config.yaml
hidden_size: 256
num_key_value_heads: 8
positions: "rope"
rope_fraction: 0.25
tie_word_embeddings: false
init_std_up: 0.0293
init_std_down: 0.0
learning_rate: 0.00327
lr_mult_up: 1.19
decay_shape: "linear"
max_seq_len: 256
train_tokens: 586800000
Each number is 128 + 32 x the weight over its row's rms, rounded and kept within 0 to 255. Layers, rows and columns count from 0. Numbers have three digits each. The size before them is the row's rms in percent of the matrix's.

# layer 3 MLP down (transposed), 1024x256, rms 0.128, rows 88-293, columns 64-95
095:108156144155111160156128115177138140159133117115063093106149125101115099098204138122095142154148
092:160128105089135112106129115112161126093173159169079128108083113075101154081116107093136184158087
132:095139107162094117163129114128153048152145091116120145107105126165160125098120072109046085169122
104:116181111133140147142168101102163104143136106119094074104122124141107159152149098122146144104170
104:136124142107086128161105147147170173050097149124169054129141103123059121136150127140119198135143
099:141167123135137181075118167110119129212125144124091144188117123116119152147097177132150118093150
102:161097160169116144098133164140111081106131083163176145141149080159126109148152138068100145139104
099:105145181113119167148118142153141139129150123154129117072215122156121144165135162122171110131143
109:143173117101102077147120116161070140115087170110164120111111119103103143089177134129101105150096
101:145097156096055155118169078103123117114154157141115143085096165162164110108067187143165095099155
092:160151138173101172154141192144121119142131116145096077127121143104114039137156134066126131081094
104:118091165070107149170165121149121132136105106133147172130142127110115133099125107103100070089135
097:147120189187184147113090116167057105133100134191134147133120144102085078089113138059123112134089
097:086132112135161097189125120129134187127074103149111141138110181120069117155141121140166082106111
087:149119128123162177090133126100169130166103115105162152134162076071101183172157163131104065133141
095:132143142127128138104073155151112161096168077112154137119110124044108107173150122120135097137165
107:082171168194137151126121108115138149157191172071121103131115143148084142138120178166101078099149
084:119181127125171159070141153109155167168093180093124060080104126153141171150091161135104141123130
093:112199082135186194148103084101088117117100131132123119176149091128098142132098092125115142178131
105:127145210114076194129189103120076086106173111151103115138129041167135131112076096107116165101127
114:170151150132176150089157096159153178076141123156107212108100201110117132086109112186140072162113
100:122117020149202155128129117083139108170122151141158119129149116108113153236148111108121113130162
117:147119141136070079110129089134104116085088163174133175131077109113141170128139116136106060120118
110:101106160133137118131127146064184153117112176139183058131138120141069090094136139117129165132151
101:065138178143157143190117087105119125128158099152081114146130137092136150115185185164109131111186
098:144081113054133146178169166126070140173146133129170148114151111119088058131100161099139166136155
091:168177133066092151177123132147147142153145093166136140069107183107132063132102127135119132149099
094:129159087117151151153104162122086135108102116208098115113137172146160135140107129128124084060153
101:163149163116166102147133134150114164150127174127097097170162110084131082121137195156091102115197
119:173202088132160109138110108098124131122129137132100164151148125154117100107156109174189149110125
099:104169107151124185138133083128159146124133142138135112173103157174161123123054133170144116163103
101:147156115126100129088162107171166163135183133132129192079125180145127160151116077134104153071123
087:116092146104127125143105127170133200173153032122173149092166150113132138101148153075141117094138
091:128103144076117142102151113164130108117090137135066086105111120124129141116098131169127144119121
108:105134169119168167131153108136165099078160128136131150151123166123111202078124172139085093175152
094:101194133177136120143171080104072154100100218121131202100113087141141124096148170152062134073086
096:120095159127181135165109096101118134131141140144145149073147128155146088122080156122169102124190
112:173111142150145141147150084142134219120107119138122178148111169150118119163044139143165144170151
100:035086114179099117115118178155141172100170161085216166163120165185098107131110175091147124123145
106:153141099090110160165141125132172128161089076159161156145160122114141125120106131153116135109155
091:164106141135165124122136072083182147166134131083134103126152162130136188131140144137148143134144
112:140046141102154166169144139094113105117112155177082134168153135140148107172078116103152211096092
082:129130163103119135145137171126106129070147152120154115062068117127108106149134118154099096144105
094:069115165166114128208167099101142151121103128185143114100096129128136135141098151186161140181166
088:151143147133135174124104124121126155111121099102132109103078109104139105132125122159158103173160
105:137099071118175157059143136125134089117117114111137173142131111163149153147153133171155086137155
110:137123149119123140094217133153186122054118102185111103121107141119070099208129147161179107107089
092:189128144114122125124135131135143165107114118104181199162091114120175140124148166088107112081141
094:148142096188195118095082123186127130171151132172116107133081142207087092130140108121103103162133
097:109110166110118097173193138136162127103157136078221151070124181178156118195126051133136100133163
094:130058113137171166205152199135138204186089090101133212129145158125151084127130165116140142091180
105:095115074117143178127165138157123099176169109122170159100089106119148152156121179149127150158085
099:118191185121157136104145084071101167134120129110116151087129121120162114127107147102147132094106
095:131132131095144114135097158141147155147128086150117115138135142136136135131143128122094081092096
112:145066072143072141097136160134139132164094129079134169188115087134112084138167167111187121111077
090:236139105112128116153151058091112155094106095178148130139142134142147143104139143113120175125153
102:088148108209161126150099143140121141128128099186174103144148124067135192074105150100120147123142
097:120070158078073154100080109162122109121147114075115089115159095153110136140138115143106114174158
095:119154142178133072027126125144138117135107090111075165128060142096139132080058186137113137179108
091:145119091101170116130106173112158136097130161166114155114101147069147096117206133124096112137135
099:096133145130140106168142114070159101069039166138123090135140107137164165157133140121081205141129
106:114133120105107098118140153153113166140155101115096128069181156155099114150102155147146146138090
099:082150143140166147159144091051156122114074106159157153151178121113130141105086146108123143114163
105:112194156057103113138139158116178179089104164102090166114118183091101158153103126138110124149121
086:120219173115086109093101118150121103153150159148145132178003102114166115138128136142141098153117
102:150133139121182131130121098070113099163044115118163121164115116107145155113173124143212126122131
101:156070090199092133103115149104097118097113165145192154173124118144139108172137081124128156121162
097:107138131170100154093135138145180167157111125188066174147119134103153129130108105150112122178118
105:106138120131093135123084093092121123159127177099134128144113163148031161089128108124211153135097
097:122203179140148118091103170199131087159132126124152042109116150127190158104139136178144124087181
100:185128172134169131182125069142139093141097145149129102113110179087088080145125142074090113117107
094:083239120154082091167140175122148131188110142110124142097157181105174189132206149143102121149163
097:103179078125107056144174097124147105146133203076134133114106130140072092125128122169097107144187
097:144167164132177100157107150112104114155128114112089157096128117166145121089062133145131087159090
086:065134155138130097152136136160143132120125181117091111162134134167145109174117093203160136121121
103:145148137190160110131129136127117115123160156143126178112196157135096114092164114125133149133147
108:118085150130123151170136112104159117177122087113139115093085115129130147088103085158101145128114
091:173153110110168114101063139119171089153079105131101122073122155135083139184140124147191124098161
095:166115131107119145092131125138129125148119153147095119090105141104177108156079129176159138101164
096:159187120080158111134133109111078130082106095122112138149105123093163183145139132092132136152143
096:145159115149087137160123115121096093139115133097098129186123148136177100136066124076138169147120
106:109096173135145195176120165209094113143143083091145150204113099146073086113151116101064063135163
103:149060130129085145173151090164153122155121160095131096121169125117078107107037174077124096123142
104:158094133113096115096143177103147147176125087105089069101119103155139103130120103137102148100125
104:170095084162098081050103222174110161114165112110092209095122086116164104141165150137131117106186
096:210179121073203146122079124096133166045085170145140142088117150070143137113116177106168094155125
105:159146113147078136162141110147083147100121092142145098114089122110116094115097106119090178084102
090:173196125130132091066115122177144129111098130073127117132105113149141095091097136143180128126152
100:138164112123155081132147083079110063090089119126126125141106135105141138109170071142118115104080
093:150162150114075147148120138158113118092190125132160134077116142133036137161161139102148134063131
096:129087140088131137049060115126150095143108058159110096136137133147128154083113126119115182115107
101:173123124090135092211078138157156175128139179122105183155104135135189145112078162102153129118126
104:108103142170137183090087141101081177167127125099145131144137098138112141106133133122133178125093
102:101131058159137148161090109137143140133099204142122147118093100129147096128080149158117174124129
105:082130094178173143133098047110137102132095097130147135209144106153179141146141110093125106140140
099:081095147129144106129143139177160171132105106131074118097044105177166119118148129160194084120122
095:083153161088131047139118118129114167169160097123129137082118094144127091098107199108079137154082
106:170052222092146166182129123141087077152050125135138085089115152152145146061094191144177151049107
097:126055126139137112157168151167130100107109115163134164147120151126130130181169102151138089162109
110:090149158153172125070123139165176048106178113118156145159095148163152115151068101179071137116118
098:148154094110162136095080137096105102095097118102138121111099143061140146193141155128115096162153
099:188168144171135106063115140134172129134154154138099069100138161188121164097170146109142086074136
095:130094109148168127136161170127094144159122155132016103129115050122120155122159078185137154152111
100:155105144163108136134107084137075122119172148110175090152125108072142129129125086072112140104119
106:205105109083143128138092173164129197134103153135135098108142111120113088171129096109140136112062
093:132133133163100137148130125135147019163121063093160154125108118087143152175098067158144119110110
099:119146054134082144114150146142148162091068134105142126124104185147142091152109169134116173163166
102:212094143142179149123145161133126106139166177092097125164188126120049166111192100110121162125184
098:104107160088166137100114156145158158171139106144200072070113128105165052155137137121120116107156
101:088105120124151102181132150138176132124137165104134147124067135127155153142134128193121120163167
103:087129083076172140129151136149120180092115092106109157096089195135156145058172171161131070167064
099:129148127101118149104146122148125118176101169088169090079108154184143125170109128079162124056129
100:097106066090147129080089066131068096183128206091178141119108126103168141122143086123070117163159
098:142130031152116170126165105123125199184130105072146173136099096152133093198118108094129108123090
098:091127091098161105127107142071190120158111062116109158133113112182088151154109136153139162063129
105:111073103125101132135167082168112139118108064145111094101164118144117135094155086137128177105087
092:157202074106159181110134102124130139098115169134097165108200158082148175158131135088095125072115
099:116060118089158121096125104101108088147148088102161073120148129105137171137138165156159109145162
094:106165108133132131115123193186105108114147165147131101147095091103133171097144093128144153168155
099:134173124161099121169133134121078101182133146107085160063123133133162155169154125147127114158111
083:126138154161116136089141119135094122199110205132129083077178066177173090095141143142118094133111
113:147103137124141103129111143148088109170114109171144133165156163135139088153085151156061167082151
093:125105095135147146118131146120111149139154114120143156075183169136151164186127160146142077131123
100:119044111114090112048123172117125162126120097108127118129183139097147097137105118161125118164102
096:143079146185131127145146081044165204125144104069183150189112114145077134108139173163133204113146
102:128178112119204163161075146122091170162152200108115101154111133125131128130079165133092119174093
107:078075040172146155113099115123114150106146163131102106112177132143163092119132163110175154176170
088:178143115141127166079177107089106075123173125152109136142155130139141102151082143095114212121160
108:084126086141192105162102120096130163161133139100128104116131161173133123157067078140072091104125
104:123059094177148166063154182165117077154174145155201162105113106166081110134148114083064187117143
104:166153152097094231193128129140156157158108129139150112132134158167137130073122185134144154144202
096:116118191163122071108144151139146108062160148164113135140084165115144148068115110135134114142098
093:107147132144132154101124140114135127146090172055147171131144102160129110132114130087154148106125
104:167141138202079177123222078068172119107133171088131132115146106129119127163185112080111166129119
096:141076155130162100109101131140116145130152147165167077174143106130118139076119132117176105131091
101:150074116130125078089079173108148118084140155120132140099127156155077102076166167108087112100144
094:091123119156123119114132113142163107148080131128097139142117061092206116170151139102192135123205
095:139119165110123124067143036159082156130126168103138178121093154055135137137138139104167153131080
093:123138147091187140132124105139117105188088172166093178101100191133137134158144127079090108112120
100:093141072085201115091157075127123173196138157120107074137138133206136140094169169115059107117159
103:135070128052110168180131130156114092134152112104088152100159132154147131144094163167094149175088
102:158091097138159148146133086130157088114126165155078112143199088132159109151108153179190102085111
107:117108213114111095125122136138155083091082111084150128170149121174133140093107115106117109134075
089:101134157136134145089154078109128131127177101108109101089126114130099115104162089145078153200091
110:156140104095121122145169141154126115087090144148123115124127104126165103160053151146141113105127
099:107128169130161144042096117125131098125111095117179107150134088106148007074119058009116169103131
097:093119086111153142161110130118102164135149136142129101109092155217110116107148144141201164147053
103:109110137082145129128129144182133127136158162089143131126150183155061142105152099130127178152074
098:134163110114130119149100133149124206138137145112114116159083141133131127134111131152126194112054
106:102123130176104136145114146097084155114144121147132106162142131148066168125110141139154178122157
097:238142087131083125122162133133100107143152187165145119145141149115117100113130131108143120152097
091:100183102175130135154161183132149147189121199117164152121171115099183102141149146126119105158141
118:087104116089141086142091180092071120115101118141096074134121081109140163114099047166153119130083
099:162108124161124135112089136158150086115097099170091110126166130120146061081163115060092159181180
091:129209116111117145179171131193158195142168077158062215163103158089151140108159104169119196149141
105:179177092111128139148141114155159150108135171111093149123138156164174120060068139168133071120133
095:094127076086166132153162116120161139090154110173129116167107139133150113159149126115125134048068
095:129116132170140099111092118155090151079111082085120136121161132119122116112143152129135136114189
108:110165125165131164127121162107108136123113180207128112135107179151108173082059066098101143075120
105:102164119139171085075099150140171175141107151219139112164152134142125120180154117091100133117126
092:121192119097106140130095100138159153055162170164089124144110157119151121118141124117117169124127
089:071142112087181117129158123111086111084122105142153173139108102094141117113186166174106121169106
094:160127116130128098123128153137106204164137165109127157065094122101128227110141138128108095115125
101:105121058114099114156136166063065171195157126148134134133061079139128085158153178174142114152130
097:140125069145110124097071105142123127137128165085143177106067067045128107181115145123178110106117
107:128148162115061130216157108101146112117151140138132128118111147165145120187119097135136191158118
094:142123160160074098145102108133164159158146089155179141110123128202065088185110066129148097141130
104:132074141091185145172112126105160132158105125184172089157159115118129080133120126125086151098139
103:127101129146156182065127131163093112053140091127080130174079140141125154121119115166071108102109
099:148115144170112112136128124207125113140145107170114098137110160118118107144124126124196085081111
101:159113139155095107090158167093126126121108116121140178130161105116164163119115128137093120126105
115:153145084140139168108116204122120120150025123137129127118147090176132125146073096053163131139116
113:123096019105140135127130077113125112174092104121120092182145056129159188180097165136109180156161
109:187100143094148113108160162140142104188092099123173108134129164146119089126123133108158103095068
107:094105132163096175145137045101133134205129124107116104172137145119075081108110118084178123139098
091:121159066138120119144173112104138128153125127107168147100101128055139120105072116120070136047184
095:082152109133121127066085124148114083143121102081144139175109181106141117165093134104129131098139
107:138108110085087214116104104101128101147147203166158119103119153146111168099121122185144130144122
106:101091118147137136095077115186093121094099112125123145071169145100142110227141096088101119099140
098:146098168126114148118156119152146136118126153103127095125146140136077172109094130071186147105110
089:142152158200121105110155158182130129143153103122111122132156218172031178135089116102108052150082
095:115177114145147104137184153151181192098134133144151171126091154118200121167140141102121053159113
105:074090131109119108166068069111122112086134137112141118109183138061048123107099122134148117201114
217:090231055170104157193147133124116091151165177112137109178129080160181173049131126144079148122127
102:142204114144126118156093131094091181082071117121091121124090118074176142148094103093146092146176
108:075088099115141102090066118125130156157131109101148127097144110134168157120106160135100116123121
091:093142153113120142117095121126217091112129149174137183106117087189134118158175097080094169144119
096:160137115115170162108138129122149144048084107122078174156157204155121116109114143071080101118219
088:086178140118153149144138109085154071153097173118133093098135101055093126170134139170116121132128
103:140115131174153154091082168112100168123168095079120137136135099154188076116054131129089159108092
099:107109113125122131126124216137108093081111138126142088155134048114192154117116084181153154116121
097:091201151116133087110109121148200163117166132112133183095069121089159108149179075137161089139123
095:116159113141174110080151101121106102130142169075187146086068143092084112097155141146121090186156
101:153106153146154154053147146084116088159129138084118182116152117132113134095108120136103123086078
099:146150093129137119202135087137128132143136158102196069125068060137102169095109150079162105099152
092:143160154175160106154151128105078091076132120110127145122162106111084135136108106063083104086132
101:095130154129112086161101109121153147105166137073148133162130097101086199084153084170111108134185
104:104090189131090163141155083123159140089129103046114093159117156171143075118092076115194094135142
106:122107140126153108095157136085156064120167160053085102116168155178134120158079087136106121120104
094:161097167113099136122111125084099194072098138123082170095118154082165184159162123142097080100076
098:103200173132092066122111062145184132122116201099121148119107166120067140051124096077137125046091
099:086122123123087082140129118181119114097183108166145116107106123139144197149106069131126150147086
099:129116163143129101110193162064093174202165108062136115115113140133047198123154099138066101137165
094:119212095137100125139184158146166172139103160144108116115146123152130127127163130136140120130206
104:144102183103127131176175121200166127136110116124135140097138127106154116109104065150081053115153
098:069156150126175106088121151150201179084099115111169131169109098123105076127134138203081132086137
# layer 3 MLP up, 1024x256, rms 0.162, rows 89-293, columns 64-95
092:131111095142089146153139139090124177156176159156134119141146155054164133131130097112095189114107
125:084212086170098150151120103164135074075112182108111136144117090106153144089122094171091103164139
097:176142120125095174160123106088222127131148066137126127071184141161174191105175102154124132138067
097:116048139123132167119138152176048112093123144127141069049134098129115134112104122095132147104179
106:115146105052162166133197106091135176161180054180175053118138149163114047109060115103096123162158
102:142075153124120142156162101065201091087119159161103106136086136145119172132077075125178102116108
100:144109106119144046132128142092140135126108099158138178163057141111119172105103106172146171117140
112:190157162124127181109129118099065131148122153132137133126124153140113137115094154137123155132077
107:092174105174160138174092107146095110092124096095089159149138130116062112164186096095173167102075
096:195114115107118159144107163118112097148121129131107124177151138058190084111129110094113161162065
085:128184093156232125156166032084144101201087130060101088105128178136108109173122163094172102092167
105:185147104135163126147157113111125097126114113128132095179215129099170120082131114145116116095081
092:128116157137182093107120112109147092073148135187121123087105097098146053131093062117118124142154
099:113120110097155124159121087064113122140128096155107104156106165081159082144125138108102123145135
085:126065156159177142196113131119114092149168150194144127131105142180102130206116138159177163104074
098:103140101166127191118126136124155032173149150072122088061143124109161183163072096090154076137177
097:172157179138142181169135143127122125157127149150098176136097119158157119151088106139087140072142
106:152136085121131090158146107119122156141098121075147153125124103181189157156084169082076059183103
100:160154153091095095253125138070128085153122149108102133090163142173138149115104076108151098136155
116:160126122116129137124097114143076166151169119154162140121102105085085177100146163129140162139088
107:103118167136152149193115105153096080094155130150091122158202160142156118124165132175181121071128
104:164110120130106123142169127111097137109123126167098140120028157158158142116066120210164108149137
108:108157132108097146197130163068149151116114142139139171134135176118138087155122093178093093174097
109:065151162111140168176133073181139112141110095151146098108147116086102107137192118139113105107113
101:144075085101167118132149094146158122135118138124132131153170103158137143143131146156056143172101
100:090150139051122140086144068127131135147113126101088152108164101129173099105120179166112172183144
090:143132101127096053141174070109075093136113101146135161158100139136101110075167178167132094159070
103:119075082053117105089123150123068126107147147138180160142076133153118152089120086138188130080118
078:154155116133139125129123135093109162152166189108113129121146137143095107135152085145141157124101
104:101084139077158139061129081092101090089172090160142114132145132045063127104188186124130151129109
095:117103146115130116148135075154097118119132168156169101076157132140150133130126197142095182188098
081:077129121102098162164178127171120121130084151114140093161052124099175087107122078170152106109119
098:143165178158141171082126141136101143095129083152134146171078099105136140175127104103141134145100
097:140097109135101111136160131158121126099168091189135150124172171128102117125102144120118139197087
097:160167178114073127093135129107092144109080161084141174138081183106119110120149174071142124117205
093:174123111091115085146111110144132208084101144114125125150080058169135167111142137128107124152152
097:159118119074153094190209136117085120117133156116223127159132127136189139098092141133129188144123
095:118050137147129098019138141148127090084131088209120105127113133127149125091128103100137158122123
100:118190086055133201111136100110123184116117078132118127149076178118144118127098130125131117132147
102:161203102128137083144178105113121115114121099139119125162144084107104096093204135123129143128162
097:091099163143155136144156090097106122123123099163090156169187174109181117123082101132139150116137
099:141155163141106124121134145144094138147090119125140150108109147086180126116055160047122133114215
094:144140070141088108178156134122154113156127136133136114150142119121077059103107124135118143162141
101:144071096079153137105184113088097116119138155158111126196139135121060156132110097106166137059180
099:130090057138163104099130130154153132135067192099142152099164160180141153090114142111149140127173
105:152133099069099153118143127113107146096056107159097114170126147182127129147137156209094110185139
104:072179139169137209135177113113149050112115160142109104103114108135130130112107134145143128155116
094:118127115167079108134077061171159066106098172154134154162138128141114140128137090120097147142122
103:168179125197128158145145134090081115193080126121091084146186117085095114091121081137172139098103
105:136196124052084190075083071176126177050162165126123087133120112117074162118151105208107114164117
104:141138125126146154045156156125148076105153156133117123108132104155158148145119087149115104124099
097:092079128104184166126185170120097140149134112130157068154179166145147153089148104120157083116138
106:089115114164096177144114166130123089131144142150145129094090094122082148069096132058126135155107
109:110116123115087105096090109177128121135166093117142113189107132121101149128115128150132152127118
094:116134125130070085190161116109118121111164103126159057122119099146147129105128123125133133139127
103:098110119094148087114093130159092113164123100172137115120132128159208191124110115106177142149153
090:055185065151126148147131118103072083107135151068139096156150183163147122080175147105133130092126
098:155073129181118073120186134058175150177150063174165089110164165112102214182151145146151179157147
106:105147080148149143096142086087099091137138127097100086094149085120156064155097152108123147198053
093:117154117101136097214098134118136187095101128133128096109135150178104154100101129143144119135200
096:077076158067063145142106131149140130131132138131077152130095145205101139111091191151105193126118
097:109120056182106112111112109133128134184151185141140141147155130113088096122165156140101198098095
108:141150131079092144094126154100119153089119155077144134108072141120092208125114093167133138144097
100:191150145142064151141145106071175124161159142108111115129128116112146120107147122134130132188152
101:156057163107130159064088121134054139090101119128137189063091152116097143143060092165179123152133
090:057159168131142112151113148129091124186101098057167161132094183130104114114095079125120095130192
099:121125060149142067136138047124105076095106103149103144127177072120206130111091110184088133088110
115:148167141084139122127117120056122105093101188171105137145129113149113136145135119116095126111145
094:142142189100105145115098152111140157164103117114110076143091109149125162112109179124125119084184
099:113173088105136113104069128104156099114167170124170078160118096144126153124195201184097189160083
110:078113135151125176165083153117154103087119125112190130111147131168164134132203111143094159160121
090:173137092064146131134159071115069092141131139063133104159176110133138083181101127144115134150121
097:132097108136089128083125129080124086097165059085125132151157143118111177125165065054119101184095
085:121132113156154160165100106113153106126167149118167120148148128204114166076105137151043076155118
097:089067099152154208118144156140149101129129117136130103116121143155090097094121157088131121101135
096:127062132077160082139151159137074118122116096166162110161133101106135135159074130102115119143090
087:085143121140114145169067093105084127123165153122107107119115123064120154098106122161106142106169
094:156138154135167153128131082100148129102077152090160065138112151145074136152114105114144146155054
097:137148140125195142109184084124166142097094154076100098137146104151128128174135079168098100172121
099:148106146124122116098112155140153097148152132094129115124152182114169134115083152133204160174101
097:090131098093187113145145133118120143048084130118057096140157131158185146160108109150081161154081
095:114145070180122118130114167109129105135118113136109115151114164114171132088180107104157164128116
101:161029192115114148149151116090153123152161130147224124143125152091138057103089089127055119106100
113:138096189076162098212097095108165106132079174158156091171111131152044180096090089148134115108134
097:181147152138083115223085108047131151161134121123099142114100078173116144109142184114126134094126
095:127146141128149093076092157134111126057172119129135187119092113130131060096202159100082153085135
105:118105100154140103134140132153154141086102126107107132129129098143160208097102088121102090138122
098:148136143185066105158142132126159075127171164115129076181166140091141147193110079132108137145110
094:143203116175149114142119089028176102161054120053076158157147172148122095077158150149119134187142
093:138087107160133116193103108157144126093072156115131144126106102151158102079131153190112150112079
099:098079151119114197137109112168101111148100132121126107148122135136091178162089143113172105123126
094:123151083145080094093184123160137092148192094140126125132106183178121161163154134088161082139097
109:077099094107148129093067144118183133111164049185137088108057164122093149185139162101196137178083
105:153175079138168126168073120177106099174123087138111115093111116112122148096147120142125148140094
098:202152155137106163125168180195117185084153137114168119167129140164091171093146144127114152098086
104:182133097146140136115155093148025055140154141120134078149129111092151126120104107134133133121108
094:157095165104132126115140097142174143125131078130142150138165120101149118129118175129150102110120
093:170196128135138144120147143112155110143122085175132098116160103119119142119133185167181112180103
111:159093095143144118114183165116152117070145143095102083134122118118141174107109136143160109097112
110:152107159175110107141145151114123133134158134148114128086149142167129138092166086141159133102175
089:154074093097121165167133080099122115109126086123164111078050145185176153094118145099085084180109
096:152149063080145115116164122077172133146126108087120174069144085168134110135153156116118081082195
089:114176096096156217143090161121087128131171115137127125134117103118129134140098104175167052097123
105:121113132137112114090080138145114124167207125174128118092160122151077132096106133183170170156166
089:162122156141096121112125122157082102111147080126170138085119128098061121151135109113103117101144
103:121185093095116142143227148136101173133139107086142127107195163109194101182163170128129133137081
091:102166097176151107093167088082105097127105156146105134109118063147162124046149159176107109141164
106:077145128112149081151201134060121077145067101138113075140119150142142130146089124122087137117174
087:148124121116118123106154117124096075161128177102132087115130095141156125134165145119124202083170
106:158148132118102122162180091145100111147166136089100133115141117161127176133143106125032155055173
079:140100136116192114122144087071072149097182134104103135183163106106123113128242062151080103120146
100:124133114180128103160080132172115154135064083142169168172094116130188098069119165105093117135122
097:126093078139100139138094162082154175159109144124088155112068019150038177127119126069140137068114
097:130134103121114085108130093141165143130111137130106079125086176147129119073121093139118128169140
106:160086086144121116121075208153055143121210108154129159126124137116193125105095130123181154137080
095:081151146145119078162121114103160178103106102154094122138150076155120125136152099167115104160137
093:157149131130102167151051171176126152132104083094195163134120114101136131146173147077179137135121
097:122103113167120168134152122120103159153114171104121111170175152109118094110125123130175142129109
109:092152115092128126150171101102123147102127057146204085163240174106124124164094135140133127144140
099:119078115124098089163132101136140143078111055164149153182105134067112162072160127087148141151137
111:071098073159131114101142144124174127137190131151122142111174149150136124142075180156103113195091
100:179129114097094145141134140146082063105086110109082116189086037154111191105116135145126126101172
100:134171108127152096121142103101069087216122159215158143112209093088128069103098109129187153038116
088:141098056094128132132137135102136121211194132100160127134139070113172126128133093106119134110108
103:213140163186108091095106137155113129122126170110164117116077100174089125111128154151079111145137
106:075168088067138169153149084094166109126147099149108102075141129163158146140068132092137107152140
100:120169094115088150178091069185088161109082081146167101144149121089189135205119134124057121140146
117:111157138093144114143173096148165137164095088073140137116061090165120155100056091150138115180132
101:139065173141106118121167152125137111105115205065163115122135138118180086140167146127126083112117
101:148123141108074189150152113204116176098157100114143149141108193097063122159144060146120178173086
099:158180090111116135096145156129105115137116134113143166103074139102101149130115151107112207098146
098:129147114101112129170131097091043106123155082111147102096148134173112152165113104134136108121140
097:110060115148157142126207116085136087170130177127137173168143114112089143151153092111132113072144
093:155137101177145141138144126179137151109127109103106120144151091140156110122152104100119135095166
097:091076094113178170203157059163135112176196098194113149108135107153097167157163168088115163085046
092:109091122117161205101099158116154152116119113149095101163128118106070133161162134143146104163199
102:079163114063114129136083137112142115200138110126107119122161093163130132135123173172074104158098
112:190130085170133139120115158135085124100119075105174100154130119182165090159128066124180144129068
100:153127099200081122153052186145101090090112077138110163083109118113154101118072096112094179125109
116:138154150088161096098146105127131100172065128100089130110126071068102177102151126217124112101132
089:111098133122144183076099148117243117162149158173130132146127187168159137161147124159100157126161
100:148104152065152130125144067124135141141175043084146101153136157116163084152175097158159136107078
093:125134160117152139123075177152180169098121137136179183174155149183110118115181160158109201104098
082:155180126172122116180068077123121125133133134140132126146110132175114117105173140134108108119119
097:124151124084112121130122057109111148135106129082117150124137126159117125096081105112168125101138
098:136135076083118127130102118141108112117116174121147093197126102125108129060122141070120055189105
105:150086056118129130154033123164057106113193105090161182145147086093158123101069130076112170100145
100:115146113104140159170147053123072123051061109115131122118135104133124079112091139064119106166084
110:103105128146153096126111061113137116114128115107139117169120089105093147166172164083102155138070
092:146119108187101133138173092127108075173110164121146098132159126179155095096145133094176151169055
101:141156118142121132142183146130195125117172145098118136141151108116075175148098146119099115112146
111:134123132131147068077129126108098085181126119186130137073095106151146111094096122139169188114122
104:139084107155110111162144099123141153142125194096124117124129060130097146136150089067119122133133
100:110189084083089204133150073110142094107124081105139099095152144091094174160126149141197111140176
107:144126141149164185141076137131131133181100163180134123129111126175092118106117155143185178123117
094:144173120162114148144114071131141154105132157041083127136156096165111193135087121132134131128118
097:165143057157086150137104133143101180154124110107079143124137124138169142120187126185108146109188
109:119099164064166095093127162100132087091060143105081143078115119189077113108126092103155090147135
100:128196124143175066172153063137184141132129111143143121127108163136114165179161113092152120144203
094:154135102125153186090068163193157117169133148177152107085161117095084129072158067168079128118127
095:172118119177086138111127149159102078164115168082072118149088099109061164105150039063101131121148
106:125148136077085094101154078088124179098130121085146104166190118101085082143146183177143139164145
102:112099170150126111144038091121089136123129108128188075155084135151161134111127168155155126117126
097:169132127107094163081154130169117151124097169134076111120137131174171145122103133111085077150163
102:089172115111148163129109063093092138138112111157125124091161109115124151078120122138148138080159
090:144119107086114142095112127083147070100168072143094140126198081052139133101096133144100087132173
102:123115083124093148086128166136140140071114163133091137106108097156053156113100136189130132145142
107:131167194156136125119148111060125090135107105123124117109143095060131085118065156129180137113085
097:127176123150143171152106147079100182087137137141095139161180118117171116168120127119183116126175
101:108105122137151141144084163142077174116131090119154121123104102137099154160147164100142174103149
102:147106117155125085158150178153128129121173142106188183112129161161124135139151111096134186187088
102:144122147137055107122099098116129112072107089111070084173082105136096127074200175182153099146132
094:070057126116204119109072124189153115123157109118140116139210127097095134132114126155118103129131
091:118115090127166089146146182152097075145152144110161107129103118181168200126089070182086124143118
096:094100101158098136114106123127151147112187124132162119113140090179144133198135096105132183142081
100:140096125056115141100155088192141139108115088088152094146155088108157085138198148198061116134123
103:146044082112156137117142077139103133166185122133116131132072109137096151120072087149166137145130
111:135099195129082132087158166117157134151130192128090130196179073166177138031108162134172178117142
095:103122183131149085141137093104124092097098156125117128141162114098157139174148107087106124088077
104:126148163149161214075144156104121089062100151118157116132104014162119158069065142139178118081154
107:070092192124158143111118120126185178139169135133151086134054151129062100109226102210120100126119
100:135119140125151119141166088096120164118105155142154146143136104079111179066139099148085049132107
267:116172088159076147208111133131117080108119171084118124124106116131165125117124094139080099150128
105:147147156071062108122065122133154116131152122098179126118138166136150203081133119104065102158177
096:177176101111081124110097126096176090071105172101141119083165110150181142152166094021101141203072
095:159098124127051122127086059184141116131174117132125151172145138205161123076160126143078142130129
095:142073106136157162195196162144071081173157143114130142140143106091119184094141150095170129177167
102:174113143123157135100119166129142124151158138106111184154126121170122121158175109136145091120138
099:102107111143095119127157149134082119103179119100153115129149085160065122108106113114148178085094
105:182122100071094044125102165103118134087161129136120128148094156113114147115127133038164167082172
100:168069133124134114128123176170123103085153129092150128098118153162136089116149076145120143161108
107:160163198125112105099120191127057104202144107075084080121081124106126133092150137150126171083147
090:124165144137144099104122164114133129154156119110094089106080082122127091121121133082096101163116
096:106149127103175130152121105117103094061153166023114054107150130097159111104132064055112112183087
099:113073055141092107100149115117090121125126156159152102137177085161103138084120115078145116137116
098:143097062071108065146161125122145089114080144135122108119144081181121188098138148154137128150097
093:126164099187094102123129187136091091089143059138084129122088132137191123098167070087126153148054
112:177138171124094192163124110140108107148152169102135079086129062139164132124118187156128137050159
103:173156197117124123156141169144147100139157143114142140157135111090105119085098079145144125177152
105:143082131168156197128102183117092137176132065164142112074130146194175189146123199165115136145163
104:156074113125151084147127095125118089153166107054097107150177172156191134166078067138125113176072
093:106093142156109128127162075140176140176114184165098122120141184104159143148129047109066122132140
094:105126114178083133105160129109132112133082189155122133092139160154143119098155133134160141134117
108:103073172134069115189147109165129145133134114137145146159137154084130152169125131109072125083167
094:139075131088154089113095118100138067088107106082133165104150099071111101094127153144105106112175